Weights of a small GPT-style language model, trained from scratch on English Wikipedia.
Architecture: LayerNorm before each block, rotary positions, no biases in attention or MLP, tied embeddings.
Each number is 128 + 32 x the weight over its row's rms, rounded and kept within 0 to 255. Layers, rows and columns count from 0. Numbers have three digits each. The size before them is the row's rms in percent of the matrix's.

# layer 3 attention key, 128x64, rms 0.153, rows 109-127, columns 32-63
127:108105106159135129163137143160174146069092098138120157125132117125118119141133078076168061167179
106:105086135086151088089093106098149115142101168068167147127174145124108148162095122172178076136185
107:103117138091112108096116148109134101148097218106164169096144130111111128173154182208128129126117
120:155126119081057059060133176118101102135120094141179152144118104149156142134085158189126141129081
113:085063127116178108110127125146161143186138102124134104130092120107085150064146115084164085136163
112:082105123153156200127163127154141188129145175102127114100121160099098150108111115068124093091181
103:104117116134126131134143150215154101170125183129104135110095134104141137111152105096101143156135
107:062113121158108088143141171193140097157160108137138154134094124159119098121135120087104112090140
102:117116114151097132165158182224188160195139151139124136135148120165093101101140144097115150120095
092:132117141146174188098108105110075126126117159108105120117151143074100222121127115120076147105122
103:072098118159113106135159164126168133126159085124109153181084146128135049100084129051153105144157
107:110127089173138174148168127144168164090147095151076113147069167155153120079141084073096111134171
097:086102131124131106185117145144183129104134085146086141167109134118106099135153077055148055160164
129:137189148139067177115090088114083121086142149130137110129127169115107112142147108130133177165155
112:106156068096134128122158079081111146074157099136115180118100177082172151123128090104122133088132
119:156123167142117087141086129128101107186124187131120104107132099137106137144143153157095147123112
119:099118129102067164117124111193200112141115124108154170099122138082119117099187109129165114169136
105:136142146109117154074100075098085169145111185096158127101162135144113133153124193182123168090112
107:136179173154190121128111112089088078195137157087143069091127093124087115158125160100160155109090
# layer 3 attention query, 128x64, rms 0.152, rows 110-127, columns 32-63
108:119071186128132152077093106139120117140151089169192102130155134157064164160086129116200138123127
116:134096132121156172092116135133074132163122081142155169141163166120040153121092170146179109128165
103:116081104154146166144142078168156106142116188162141112115115153110122177090154087087037147085095
119:167146102150163124182153062108172136074140164144084112106129144120105120117172147092077142104094
126:177139118113174077170133132107146132078194104101111105097162081110099102129182145094088169115119
117:144171145101206133172106120113113171072160125111105154103173137129123064109153154091139177149117
098:098052121065167111102131171120163139124160171100129132168154110127119069113110177130072168103065
117:155174106080175080170093152114151190123146159113097119091201098126130085145107130071079168106106
117:163163125216148136167149037114133114087170144102103117143120126114141157097176103100134149112124
112:104143134141130129153178100077169121088154113133104074149153101171132114140145138155071152093058
096:123161127117183150171137153076122122096155131109086090092100134114123120095158120084116161163116
158:089099144058078097137138186113156118147124137182135090147127093151128072120110169141095163098068
134:106162100114090094191144200163171116078170131149147115123109068122136102099131057123165045177140
118:139134120167062157154174119113157146141139109182129085148033106133183160123168064150096111117137
130:098103088103159091090073147132089137154127131098112202140187130133085111132081135104145129139156
101:147113103032105133117194162198170139131163140201155126114077151114107143118126139150095117107097
113:129107130143159128085111128113069128132141122086120152125142177122070181124113122116182083168176
109:123132060116139072123090137098080101104119159109107208180146156169128131136078110158175111110162
# layer 3 attention value, 128x64, rms 0.102, rows 96-127, columns 32-63
108:113102117098129069167157156139170103140148144091148084143105148073150128146191098144078154088130
099:148114095046112139100114161114134097083137103053155088136075127129146145133208098141127176099138
117:164096248116128123157152144145121161050074091100122109161079122176101118118109113167106139133167
097:143182116084125139143148099187117093118115122138153097072085189161154159115180141171171168113151
109:185135148138125119147167125049114111113128117143119119161088085167118137133120129086128131134107
095:099138173131112160123137179121124130096160143126146131099065111127129065080151126126078202105105
095:077079133151122111136156131192190099096141139119104107119148112154169105130165120173087140153131
092:072098122125139090155074130166200130170178127137119138099175075154146122126075131150164098148144
117:057161125144122139167090118164123089140105086168134131099101073157090127131168132139123167192093
096:086114124161129098111107162116134093107102091106125163157124108152113131149147090168132125243105
114:103121181105145111105061127137156197146138088182116114125221156129134126146104164134160055154164
078:132143135106126152134186100208152122091104130155155139109115187142164119131173100145117124095142
103:170104102113151106121129118073172140143108103164122091138127083119081166202199123136126122129150
093:170094141155123122099165112122145129170124160126158102145159159136072160117048172119116133128141
106:135133178135130150159146143091124107101145125096143186153072069111125151154150137085125128168134
108:152165106109132139082156130147114092108149159162175176072127150092212106121128119134151102160090
104:105156144121133101161126122116110158148142172095090166064153181094147103116179086173122140053128
098:189097149124129112144111133141093117083077108117097145117060074132113120150152093129100172119111
092:104135089143108141136104172140151112178186161108150124062111121186111143137108120166154073130170
100:117112161176150113167106095105143116140202095134126111071165123164110131150195119146188132165128
105:111110148156135136123121078072073129164188134115103107122188170161060113076120116179193104117127
098:159063147089128130107124154174148130124142178137113066125155115096160175147086092135116149111089
114:162165129115131110168098079084067085096117145124114127129140102177094107106111133109158113210123
104:135000072121168125115192143109149086103138166114164100132108147117173120121169145136151185100125
092:177174141080127127168131141088134180128142143103164152095086168116158147181157068168123144096143
105:177149160115165155139148112160155135116080097152112117123127059164109127180065168101109069155142
110:137192182152130117122135083141041137098119155176099123126161147096143149097052192116169121112113
103:149116088122126117109100136135110122088158160121123102060093119158115088170172146128150121071136
098:172123161121150105125096122187130162142083150179109065181182123119128157188089115150091118086126
097:130101140074083145139135128136170078132152135083134122163044161107145159124161122068125182130116
095:113088139123119096136123142118131170125100113095098137171077150184128100194093136084056130076133
108:158167109130118078106090121065110153086177192129097147138168184128156107130101133127141072078173
# layer 3 attention output (transposed), 128x64, rms 0.104, rows 96-127, columns 32-63
112:110185116164147127148156133108175107113133113105138147136108139083173144119136090157124164093094
102:087124124092163157145139111076107060119160169122101141131044137114147165078131120157149186089106
123:099153171141129137147118102117119144107087148079109112136086084150119121081165138161130154120112
103:133104099132153078107111085116120093091164185117156158134093113089176101134174164157130118104108
115:127129167173147095158118113078094137091154171115111146185099119142142120110133085136104146089098
104:108149165139069147174120116069124084158145098138106100122106121152132119104133117126122128132100
092:143166139202090141076102145128119115160138057112127046094171150171142168177168079202107117136170
095:134097175072129137128127165146134173127108044115100089129151170159114124200154111155164089149160
105:158103095166033154193085116153149126143179106188128111171147144186106130156112143145152119138117
090:085121111123114122132132178133143168161116134071110083149110130154155110144183124164095091125121
120:139129165076175100083087118166129160161084111138144113135178162134122153192132141134156113136171
079:173143111218091116097126067107128114127134163140160042090162138124132124134147099120116089179149
103:143141169131162131160103107151146151124137150161159152190113113087134108184165084163140145093111
090:131108101148179128092130186238135148132074126117140126126139137121097099153126110114099125122153
118:119127141126099117213142128061116127147144146099141154157115126173117135110101073126124081118127
114:124126071103124102080117149100116118129142194109130143110188140098201093159120123112144043171121
108:121136125143144121120121117110141122129182133049175163053086108114133110113123163139106110144093
106:119150102125115215146117070112115133075145149127122142108073069156109118089132130113100117111107
089:157010106119139119111116166165125067178091074118158092096103132133139149177130114137163147119157
101:107132124166165068102057098157162137153195100068140095132128132128113133145235144180144121109141
106:086089140131174131116123125177141164160103090088149122089131103144081084138145161082115164108144
111:077134136155074168093169121153144114101107156155063105078164157080103154108108169092132166126146
109:137150066134141150166103103114113143081151127141122187122139113189103115125093180116096143121116
094:128133139153118181154153201110144059112177172095114079136144152077116131130155125149162153058091
096:122136116184195100129100120088105144127090143082176171100063159083143146146110118152060116142154
111:180124132129110094143089150148118159129078119187111087163159124154109143194091116127159122139157
113:109128066172105089085115063141104113121080135159107152079204112128098137167102195050128143137148
095:169078100098132215122099124139128068097193159098105097076109118094149135109194179117147190118085
100:103131211106134118025128115149096156099102138146084108140126142104135142143185129095112159150128
106:114170137119106129179153111047125102127126158129096181171098131119149126114105039123142126122080
102:179157186090100120159121125110129134116090097100114108137061116152151128154115086083116145095142
102:136132159115171138060096111100110110131160125059117137100193133102146118130108180080126189145140
# layer 3 MLP gate, 192x64, rms 0.151, rows 0-30, columns 32-63
106:126129120150147119136098183150071154144137090123183115165179144147082106119102156173114109136116
107:147159187133087105129135139123097130117131095160156135170138116093155140131191128145089105093112
110:139130170148110096101157169162173137138082154143168107175153124160119158050168120094159158118137
108:100065157118126115086116100106117137151175117100127143125149122164136137113093111174166092157116
098:131088127107146129124156113172183071134141155138141137139163138200116114140114115225078120188130
093:104092164104059091165151201134149159150089155132155118166116136121119076136151166144125160150102
094:142152151124109135111187157173111107186165051147143130186127081098148127119078190161125096122097
111:088107148083084139141131178165077143136184078158076128115154147180080140131097062108085187144110
107:109144149120116105128087142080096189101089145143153136123173170153092145094123154167104138138098
091:152195114138103132123154152065087086132127122173168134168193144170174113090098122163100168090077
113:094115116133116101118087131089138128107132147130091171117166125180145102089136166220122086094094
094:171136096000140161138127122169132112123099134124132146077135143118129110187122192184098138141139
090:093160124115084108129118157067086116121100145146139144141193102158145088158103102135135164157184
093:116121147064124139185140108130154156098151145141138110136097099100132098063133079126128113115057
109:164098130112151077126113106180122157120125119101129081151137168177104153108115124140142131078125
094:120142117068089147048098105128097173152107125078166143168132058131146125135138158123076120146132
101:127143094093149072127183132159097114155103095206122097107135091145105077185134121129104143044150
103:136138133159173145151120112099128123202158133151144135118138180171132142074090123108184127103106
101:141176150059129146102095131064092103152118105099145091177139109148113130131140081137156126117125
090:113104112051124131094063120137100163145131096077171148133121130164110131124168100135162153130103
101:127130162029105101131157142107133099123179063135126073093138082116158075156134132143168135124136
100:158082124099130111080096081078099111181127190120185125128149061134139159120122146123120143118107
100:199135160089153065078155152132171106087111140082084079129158135093179098118188166123129131144142
113:124132121133101064091137125152123152154126051139210111119101122121209114095116144165136147128125
098:154073144088089114146129134157139126101106145138151107120134184114182124100106132187180108149074
089:124115162140140091154141060116102144095188072069109104129151080114147136179144155145108155127132
101:116091112141124130123099126150091102132146082160100103121144131228110130087034154126089169158136
102:130138158134098117170140123090076119114145126122129120105169083211153137118124154128044069094077
111:099125176134120087156140157127091109116150080109090163188107144175139126095165157147102105105067
094:129128178048085127071071110091159145144184092093154113132162147150116153148083167165151150173120
093:166143094139122074132121121171095109121147156069192087109095134134063130103117167147164120165103
# layer 3 MLP up, 192x64, rms 0.145, rows 0-29, columns 32-63
127:170132132125135136146132170158045138095113105096110096165109133161125144151135123133101141096133
103:118149138150147139147142129099141136115181108064095069078194132170144095175108171177144132163150
104:138088113085169154152119109171150121125140125077077185124078135103083142187071139167107090107137
110:116094118151141176058144121148131095142189138128074134123154105120090123158114140165105124133163
092:132120151066132136119080156106112107123177120111125136050142088110100100193194179167128171131169
090:148168202156114110196096110121161137083135191115125095147127082108111145148114185097128157182117
104:141177177156151161108172130174080083176157092109109122156111136061107151121104175155121132092088
100:130115106079167121116196070108124057146101080137124136122159159138129179128127102089138151220147
104:084168120112105159101140126176078133140099108133150148156105162145081155080171125190139126063127
098:134219103159130121151146123032104124112146132125136066171108117133138125090124137139114208099077
111:061107121149130150205103132158110091103145168169098118116122159079123076044074140118102119173160
098:157180186144107160108189128088118127066085106111151133163124138156143156087177160118120144099131
088:123128189110129102111132104112126127089126160121155089142101143113074169136144109122095095098113
086:119195117094116164129163087119128116108136169151106145128160111116112152189096119135204152151070
102:066087090115136126164130151089118125154113161153079098149170119107183117119094131129157136135149
095:178129148135087143128153129095130114137077156099079061087132149188079121111161117159158199153198
098:121109145126088137173127169105126112129087164126146139184185167178125181123112062114134182110115
102:148124111181138108166136114148151174144085116125134166120094090142076123091092146096154147085158
110:083147072134122164160155119099091132054160119096092167119127095146169092110131124166118194146143
085:086096127078128148083119082169089162120148096162102157165143147134130178125094049138171103153087
096:102142152142085098123120094138154125130127102097108117124222143070141142158118109202076094136138
096:098165103147120129183176147115195216121188054132055107139111172179133069120120131119133148154168
096:077130143170054165170107152116148097077081113137149143173146119151144157161094164144134111135096
117:174070161131081146147101141112148131096138199132093117114098131094119125098129157157209123121069
099:128162133142111048133126152112108175181116183106171137140121103133078138094180136078087116067136
089:136150161140089188091138144167124161104105177165099157081094146174090098087116150111180135151087
100:097144097184139125119156103185168176138109095187090146116162109105085083154086097109067097073165
097:047137122111178103116101111097133122062132126124092125138122142148139178097089152130083157172119
111:113175169053082150120166101122168143086160135158081145115132116117122100133135122164129116053082
101:126120100205110097144139197177124131147110182172148160114051123167132120062127109110089103103126
# layer 3 MLP down (transposed), 192x64, rms 0.133, rows 0-29, columns 32-63
109:101114153054164134108125151131151135101108104100126150112146149107105199175102087087169113119084
102:110121116136140176187120100113138117124180163112167171205095153096154101147122087136113115106094
106:108151127161147140124123187134103100127080129171183077181117086103150183076107145116188108127087
108:171189142151147130149152145119104118097159151082099116108090145151069159141129112072141138105145
097:137129126076114175118134117177196109158139192109057069122096138066108157127180107125141149105118
096:184129140083161079119159122147132107170092145096116095102154119121101103148096080098099090089200
093:168135121171143222089124067134119097131113163130155132163109151096122158121106082197146135098163
110:136171096103188079095164108105145062142105134134162156081170116140084137138201129149122161141185
100:074150134102098103096133134127098112177128157171126093103188146086091149166119106123092114168062
096:165137114129183132139075175136121125118135120127096122116095131090107134159183129135128139121136
112:173119134107128158079106168089168109111141136126120147088091131142160163153163136185110097103110
095:097076076116091073156157174059106132183109152124159153119156097144090081116210117115153157177104
084:085108131126141133138082118137103136191100139151108096137113134072161101170100130156152142168146
093:126144128096108161067141178095109115137148063140109107129139116196202068078049151139172124102155
097:086075091079081115176170104145081113116166136173183124151155129166131118059092150149102138125144
097:132111126159114179134150135112158121164128121169139154198111094102184112124118123116104095138086
101:182164145153111091121127141159130107105140175103163120178122136098155092136086069067138108159114
104:122123131098132227106098160129131167077139086116122123171100136091139110143142094168132154098113
112:141113141131211159082093091113101149123108053160104165118135109095130135164188181124125115111140
085:152150162060116129121142126144087144110146175128074182120149140149048141113188149114159154130128
100:121142073156168085063122215179132092159192148163144137099104066126111120115203156115142094106153
091:174094108158157124128104100140093150090092115137180155170138161122120104075131106141150124122069
095:137125085110192079112137081135100135138140152184105181134160130104124061151189147103147134098121
110:117143204169157129202121117168128121137118145156152068141127118113114119136120144110132123105168
103:231116137101108121101108115148090126101087170132099138174119134083189121150191137086126144153126
085:075115133083095113168107140108142136118143149145177144196112126064157104182166144148081137063101
107:137103082092148148135147143162160133170078103133128178128139169096166118084122102109120109085127
095:130175111184100183210127101127161126151148170143125122090154125094102153064086118151082107104154
112:202208140110114100126125066131109150115113180103093133115139121120124143113159150096129170125190
097:158132116174096106155082147136141114125164133091157173153187156090147082112117154189156155110113